Weights of a small transformer language model.
Architecture: RMSNorm before each block, rotary positions, no biases in attention or MLP, untied embeddings.
Each number is 200 + 20 x the weight over the matrix's rms, rounded and kept within 0 to 999. Layers, rows and columns count from 0.

# layer 6 MLP up, 128x64, rms 0.145, rows 23-39, columns 0-63
189,198,198,159,231,211,190,195,145,191,183,227,191,194,187,155,220,215,218,207,203,187,207,178,182,185,200,204,225,194,191,250,224,181,232,170,194,203,257,192,192,171,196,192,195,211,160,205,170,206,215,182,191,181,189,186,226,176,186,214,189,202,187,205
210,195,172,219,175,227,208,205,179,230,195,153,191,224,252,187,199,238,195,231,206,182,202,192,207,236,193,217,165,193,228,177,229,201,192,202,237,210,194,213,175,226,222,211,196,244,181,214,247,206,171,208,183,188,245,179,135,219,204,232,229,219,179,188
199,231,191,240,200,221,205,194,228,204,211,175,192,205,181,220,236,217,202,216,215,189,203,193,211,181,235,188,225,168,219,196,216,197,184,198,194,200,203,210,209,210,201,184,203,192,181,193,245,193,155,174,160,187,175,220,172,177,187,182,188,169,166,225
217,200,196,215,199,211,215,193,217,221,203,194,180,210,235,221,173,193,195,199,233,228,198,201,199,210,189,205,220,216,216,164,200,192,214,219,191,174,157,203,194,212,252,197,190,186,221,228,205,218,201,177,176,195,190,222,200,211,200,199,203,256,227,264
184,225,168,245,205,230,197,213,204,210,222,211,197,186,176,197,224,222,175,222,216,195,191,209,178,195,200,184,190,194,202,193,231,186,194,190,239,211,192,247,197,241,189,213,223,216,159,202,210,206,169,187,194,186,221,205,194,227,206,220,194,210,190,181
243,215,205,163,202,197,219,236,171,201,178,208,180,230,214,208,153,204,185,214,204,166,216,195,204,246,193,202,193,213,168,198,202,231,190,146,172,213,183,200,215,172,183,207,195,175,180,187,196,228,194,222,230,234,190,147,208,173,199,205,178,227,209,148
200,209,208,198,216,191,208,221,190,180,182,168,185,219,234,154,199,199,189,206,177,197,187,204,205,206,178,233,243,193,231,212,233,184,158,186,183,213,175,219,207,192,178,182,170,222,206,188,213,217,189,185,186,202,221,208,214,211,201,240,202,233,210,179
201,204,169,199,190,192,175,191,211,216,193,236,211,163,187,183,200,218,167,223,159,211,214,167,168,190,191,183,214,209,235,195,236,225,194,191,206,220,214,244,210,163,213,195,203,187,175,208,175,199,213,186,213,190,195,199,191,237,177,242,215,169,205,180
215,176,193,187,223,215,206,189,214,214,212,177,211,209,185,196,181,205,205,232,188,231,202,206,190,191,207,183,225,207,184,215,200,198,177,235,194,226,191,201,164,199,193,194,183,194,204,180,184,191,151,198,167,206,210,206,150,190,180,196,230,225,160,193
144,206,233,200,197,202,187,195,180,181,177,202,219,219,161,174,189,182,184,176,175,189,212,193,226,200,174,212,185,204,169,215,245,199,238,205,199,198,233,229,196,220,195,198,213,178,238,208,229,197,249,169,198,198,172,186,230,218,212,199,203,191,207,173
233,205,182,189,226,198,153,195,172,202,161,203,197,193,244,229,172,123,194,200,174,223,195,202,201,212,139,260,208,195,161,201,216,224,193,172,163,159,206,175,206,209,215,218,175,178,190,182,168,194,216,243,222,208,216,222,199,191,180,201,175,179,191,195
185,234,171,227,193,193,188,193,216,208,218,230,235,208,182,228,194,228,196,217,227,207,197,195,202,147,179,208,206,220,207,153,193,203,221,228,218,203,180,180,170,210,178,196,156,246,206,217,223,224,179,170,191,222,169,184,177,181,216,157,176,149,186,218
196,201,211,218,168,190,205,194,233,224,214,204,201,205,182,209,206,204,217,213,223,210,193,228,200,209,247,180,195,235,206,167,187,202,194,192,222,222,203,213,218,212,219,182,172,264,164,223,209,203,188,231,202,220,206,197,193,177,200,206,209,138,194,204
161,229,173,222,194,216,201,219,193,193,210,197,182,223,209,180,180,227,186,201,205,202,193,205,224,170,240,233,212,216,219,183,209,186,154,224,210,192,179,158,209,192,220,213,199,202,193,196,205,171,202,179,179,203,193,210,194,175,212,221,231,200,214,197
181,193,202,184,215,190,173,195,178,185,183,202,187,209,234,178,179,188,208,184,191,178,216,200,210,191,185,217,197,194,191,203,209,178,213,198,206,177,223,225,193,192,190,202,189,211,218,180,193,197,207,191,192,212,206,177,234,208,185,211,214,216,209,171
222,178,209,197,185,188,179,181,202,186,200,196,221,185,203,193,195,186,209,213,197,192,206,177,193,174,194,181,198,207,156,209,156,172,197,204,190,181,216,177,232,178,194,170,234,196,198,187,199,176,184,201,215,202,164,222,189,163,179,201,159,191,187,231
209,200,190,208,225,209,232,184,237,194,182,224,204,171,191,193,215,171,223,219,199,179,218,211,180,202,164,196,214,236,189,205,199,164,181,181,180,193,199,206,165,170,204,216,172,222,209,219,202,230,242,187,214,188,211,203,189,212,186,182,196,195,198,187
# layer 6 MLP down (transposed), 128x64, rms 0.121, rows 23-39, columns 0-63
212,203,206,133,220,195,216,182,183,214,190,217,202,191,199,183,213,194,204,210,227,190,210,175,185,190,228,196,230,249,194,244,222,178,239,185,209,194,242,205,175,193,186,186,190,220,183,205,175,178,200,177,185,152,190,212,198,156,224,210,194,186,193,177
179,200,218,163,227,160,175,210,192,180,203,250,204,163,139,226,200,193,200,173,200,212,194,231,183,176,203,192,228,194,202,205,183,185,219,182,168,201,206,182,217,169,199,205,228,148,217,138,147,198,218,171,229,202,187,206,243,185,171,197,149,186,195,216
174,180,216,155,202,189,193,209,188,191,183,222,225,180,216,196,165,176,223,186,187,201,189,211,192,227,178,218,199,186,171,170,165,217,185,220,223,209,203,204,173,210,207,204,188,203,177,182,188,210,221,226,226,214,215,189,220,206,162,208,217,214,220,185
170,218,201,221,197,214,163,181,224,176,201,199,167,214,172,199,190,184,192,228,196,237,199,206,215,191,199,236,245,179,210,205,160,206,199,234,196,189,179,213,211,190,223,217,182,205,200,194,227,185,189,202,224,211,195,211,202,230,192,184,184,210,204,225
213,167,177,196,241,228,197,218,173,218,186,203,207,199,187,163,205,205,208,203,216,215,185,206,205,220,201,221,176,199,201,197,223,212,201,171,206,185,223,224,178,215,213,226,210,212,208,158,211,163,171,191,213,179,215,178,207,219,216,173,188,237,204,212
242,220,184,197,183,210,202,223,159,217,219,210,216,209,215,203,154,208,170,216,193,202,247,178,206,225,187,198,181,227,202,211,163,216,205,182,190,200,228,193,210,195,214,199,153,184,189,216,180,252,183,213,183,205,185,173,216,156,234,227,189,176,204,177
211,201,204,258,208,193,217,209,222,191,186,196,183,213,200,167,163,196,185,192,185,203,204,192,197,179,175,196,217,173,202,181,232,190,177,188,210,239,197,193,175,177,174,206,192,226,236,188,224,213,173,204,164,225,204,186,196,212,186,216,219,227,205,231
170,216,212,197,180,169,207,189,234,219,196,186,208,206,190,223,223,190,224,204,206,169,208,213,179,190,195,189,219,208,181,192,217,198,194,191,204,197,189,238,178,172,182,185,190,218,155,241,191,232,216,203,180,205,196,193,193,217,236,241,180,170,210,154
190,223,186,192,207,177,208,220,195,183,180,227,187,206,200,196,205,207,177,160,203,197,199,203,191,228,199,180,186,176,208,171,163,216,221,200,197,164,200,207,216,208,205,166,155,224,180,187,181,208,210,209,207,188,169,204,223,218,152,193,204,219,201,204
200,193,200,201,173,198,187,204,196,213,192,178,214,207,197,236,162,183,206,166,173,190,227,202,238,171,213,206,186,223,175,205,213,157,214,205,206,190,237,211,206,183,181,172,219,194,192,249,194,185,237,173,182,213,163,221,230,210,240,202,201,160,214,169
196,199,199,206,171,202,232,205,208,213,177,195,204,172,168,165,209,228,221,206,224,224,179,172,217,202,233,200,168,231,206,212,184,181,216,210,216,247,192,212,181,177,188,194,227,232,228,196,258,221,206,157,186,245,156,224,189,231,214,188,210,177,199,250
201,197,198,172,193,200,199,179,180,219,173,167,213,179,233,183,190,249,187,189,212,197,213,204,174,271,178,171,206,197,200,228,190,201,190,220,216,240,222,179,215,228,175,195,190,179,202,150,143,204,191,209,206,214,192,237,186,198,209,186,213,180,162,176
195,216,200,221,189,202,180,217,196,198,229,215,219,211,244,213,153,227,168,209,190,193,258,174,187,213,223,231,215,184,182,182,203,233,196,210,201,180,250,244,210,201,208,176,197,209,194,189,189,199,208,189,197,178,197,172,212,209,210,175,206,212,180,215
201,195,171,234,201,191,204,187,198,202,183,222,195,222,198,167,181,229,194,196,226,205,183,204,230,165,234,211,209,215,231,229,184,210,149,214,192,201,205,169,203,195,191,215,201,184,178,207,194,212,193,173,210,233,213,211,173,190,194,206,249,214,225,193
185,183,196,200,223,227,189,214,188,185,221,206,227,211,245,202,185,180,206,226,208,190,204,207,218,190,201,203,210,231,201,184,193,208,203,204,204,183,205,239,195,212,218,184,187,192,205,222,189,214,205,194,200,199,194,167,194,209,218,230,206,210,178,185
220,189,212,222,213,190,159,208,204,203,207,210,202,176,191,179,221,224,232,215,215,190,188,171,200,188,183,174,183,149,201,219,188,197,216,176,186,199,201,199,213,228,207,181,207,210,224,163,172,182,203,186,213,190,170,209,195,163,148,183,171,201,193,193
227,211,205,183,185,200,195,218,188,198,202,186,212,206,189,229,240,206,206,179,190,200,164,192,195,184,202,204,216,203,189,207,214,173,167,183,194,255,185,203,177,183,184,191,197,204,196,230,207,176,200,186,168,226,189,206,210,189,233,208,180,167,157,213
# layer 6 MLP gate, 128x64, rms 0.158, rows 24-40, columns 0-63
187,195,186,195,191,186,226,203,230,210,254,175,226,161,175,236,232,196,205,200,219,228,189,199,242,222,196,176,207,225,237,200,181,222,202,215,193,202,164,172,215,193,175,185,160,193,168,218,225,173,170,232,218,200,169,207,207,153,217,141,216,142,203,208
215,184,203,195,186,200,209,233,211,208,219,220,187,197,185,205,225,219,188,213,235,217,179,208,206,234,186,173,202,238,170,216,179,183,208,189,193,191,190,153,232,195,187,201,173,178,193,224,216,207,219,215,215,201,212,205,211,192,225,202,211,192,206,211
207,190,177,158,217,169,182,200,210,159,180,230,190,216,232,207,187,180,203,180,180,210,186,190,224,202,193,177,205,182,188,228,174,220,188,167,203,200,204,198,221,174,190,204,206,224,213,164,175,245,173,231,251,197,201,171,194,200,210,180,231,204,179,242
215,199,206,177,202,193,206,212,209,190,173,192,179,187,205,179,188,189,210,175,196,194,235,213,164,211,160,202,190,202,215,211,218,190,178,154,216,169,206,198,219,210,198,190,210,205,209,188,197,219,197,194,239,220,152,202,170,202,203,190,218,183,194,204
179,214,232,197,226,214,168,200,159,197,180,203,213,221,192,157,157,202,205,186,181,182,223,185,223,204,195,180,238,200,172,228,182,192,218,192,209,154,169,179,191,179,162,208,180,197,205,165,116,246,206,204,226,164,187,200,230,190,198,251,211,209,211,207
167,231,268,252,189,210,205,186,210,164,204,207,217,215,213,187,155,193,192,201,205,207,200,208,229,208,179,208,203,185,179,195,212,192,223,208,212,226,212,185,194,213,213,204,211,215,233,192,235,219,183,197,163,174,188,230,189,223,199,212,196,203,214,219
214,209,195,193,185,186,192,159,189,213,198,227,202,190,197,206,197,216,166,225,197,225,183,159,180,194,193,216,211,218,226,208,198,230,191,184,212,201,210,209,201,178,264,225,207,204,202,192,182,164,182,208,187,186,197,211,167,242,149,218,212,216,215,216
201,222,195,216,188,183,205,222,176,197,196,215,193,205,178,216,222,227,183,178,221,197,209,200,213,206,201,196,169,190,224,167,180,220,209,181,219,160,191,167,231,215,234,196,181,201,179,202,208,199,229,211,238,197,176,195,212,213,202,212,197,186,252,223
180,202,192,208,192,204,196,190,187,192,164,192,192,252,158,197,177,214,158,151,194,203,199,180,227,211,185,201,156,210,180,206,210,170,249,192,182,177,197,198,211,230,218,224,177,153,245,190,224,181,209,185,216,184,169,196,223,203,174,182,221,212,207,173
199,239,237,206,190,217,188,204,259,254,219,173,183,193,197,222,190,185,220,196,234,218,181,220,246,154,220,198,221,203,206,201,177,192,179,187,210,168,204,190,193,204,218,201,174,254,191,219,173,195,185,199,199,208,223,205,165,210,155,171,203,149,188,189
171,195,208,233,216,189,210,184,229,171,182,228,198,225,163,221,210,129,160,183,200,228,162,173,195,187,225,235,177,218,198,179,218,195,227,198,185,205,215,230,184,208,254,192,208,198,203,204,232,199,193,181,185,202,226,190,227,158,212,185,222,221,219,234
182,189,203,181,204,187,207,200,224,186,166,168,193,183,187,172,202,181,198,198,206,241,154,210,208,189,195,167,216,203,203,203,212,160,184,195,209,215,161,159,176,199,199,218,192,219,194,213,178,225,213,213,196,217,172,216,194,215,195,196,182,171,224,226
191,201,246,168,224,181,205,191,189,189,202,192,198,214,207,171,183,168,197,206,190,167,205,201,181,201,176,219,191,215,218,186,221,197,237,178,221,192,177,204,188,176,250,189,188,219,220,175,200,181,208,190,170,167,193,204,231,186,197,207,205,198,205,187
192,198,188,217,228,190,191,192,207,201,223,212,215,212,234,190,222,181,198,199,218,191,213,191,202,195,198,220,165,214,225,195,217,215,205,223,211,203,211,229,200,208,186,202,208,212,193,186,177,213,193,226,198,203,202,144,200,199,211,217,219,202,194,193
186,202,205,204,242,201,221,195,166,190,209,206,189,220,225,163,221,208,205,182,192,189,220,218,224,228,184,168,202,152,227,227,198,203,232,179,173,185,204,183,188,208,205,221,191,225,218,173,202,218,181,186,184,200,160,209,168,226,190,210,198,209,190,172
215,214,206,205,231,211,246,192,230,180,195,220,193,215,169,199,198,182,205,224,215,170,210,221,174,215,185,180,194,229,198,192,194,167,182,210,194,196,201,200,218,173,204,214,164,183,219,188,216,227,227,189,240,193,202,188,201,227,134,188,223,218,205,172
200,195,174,221,195,165,193,185,182,182,212,212,220,204,239,199,227,173,191,177,145,184,195,176,204,160,187,233,199,207,190,210,218,163,193,172,193,191,213,200,187,187,200,209,175,172,191,173,207,185,213,175,218,223,216,274,191,227,185,176,212,211,181,192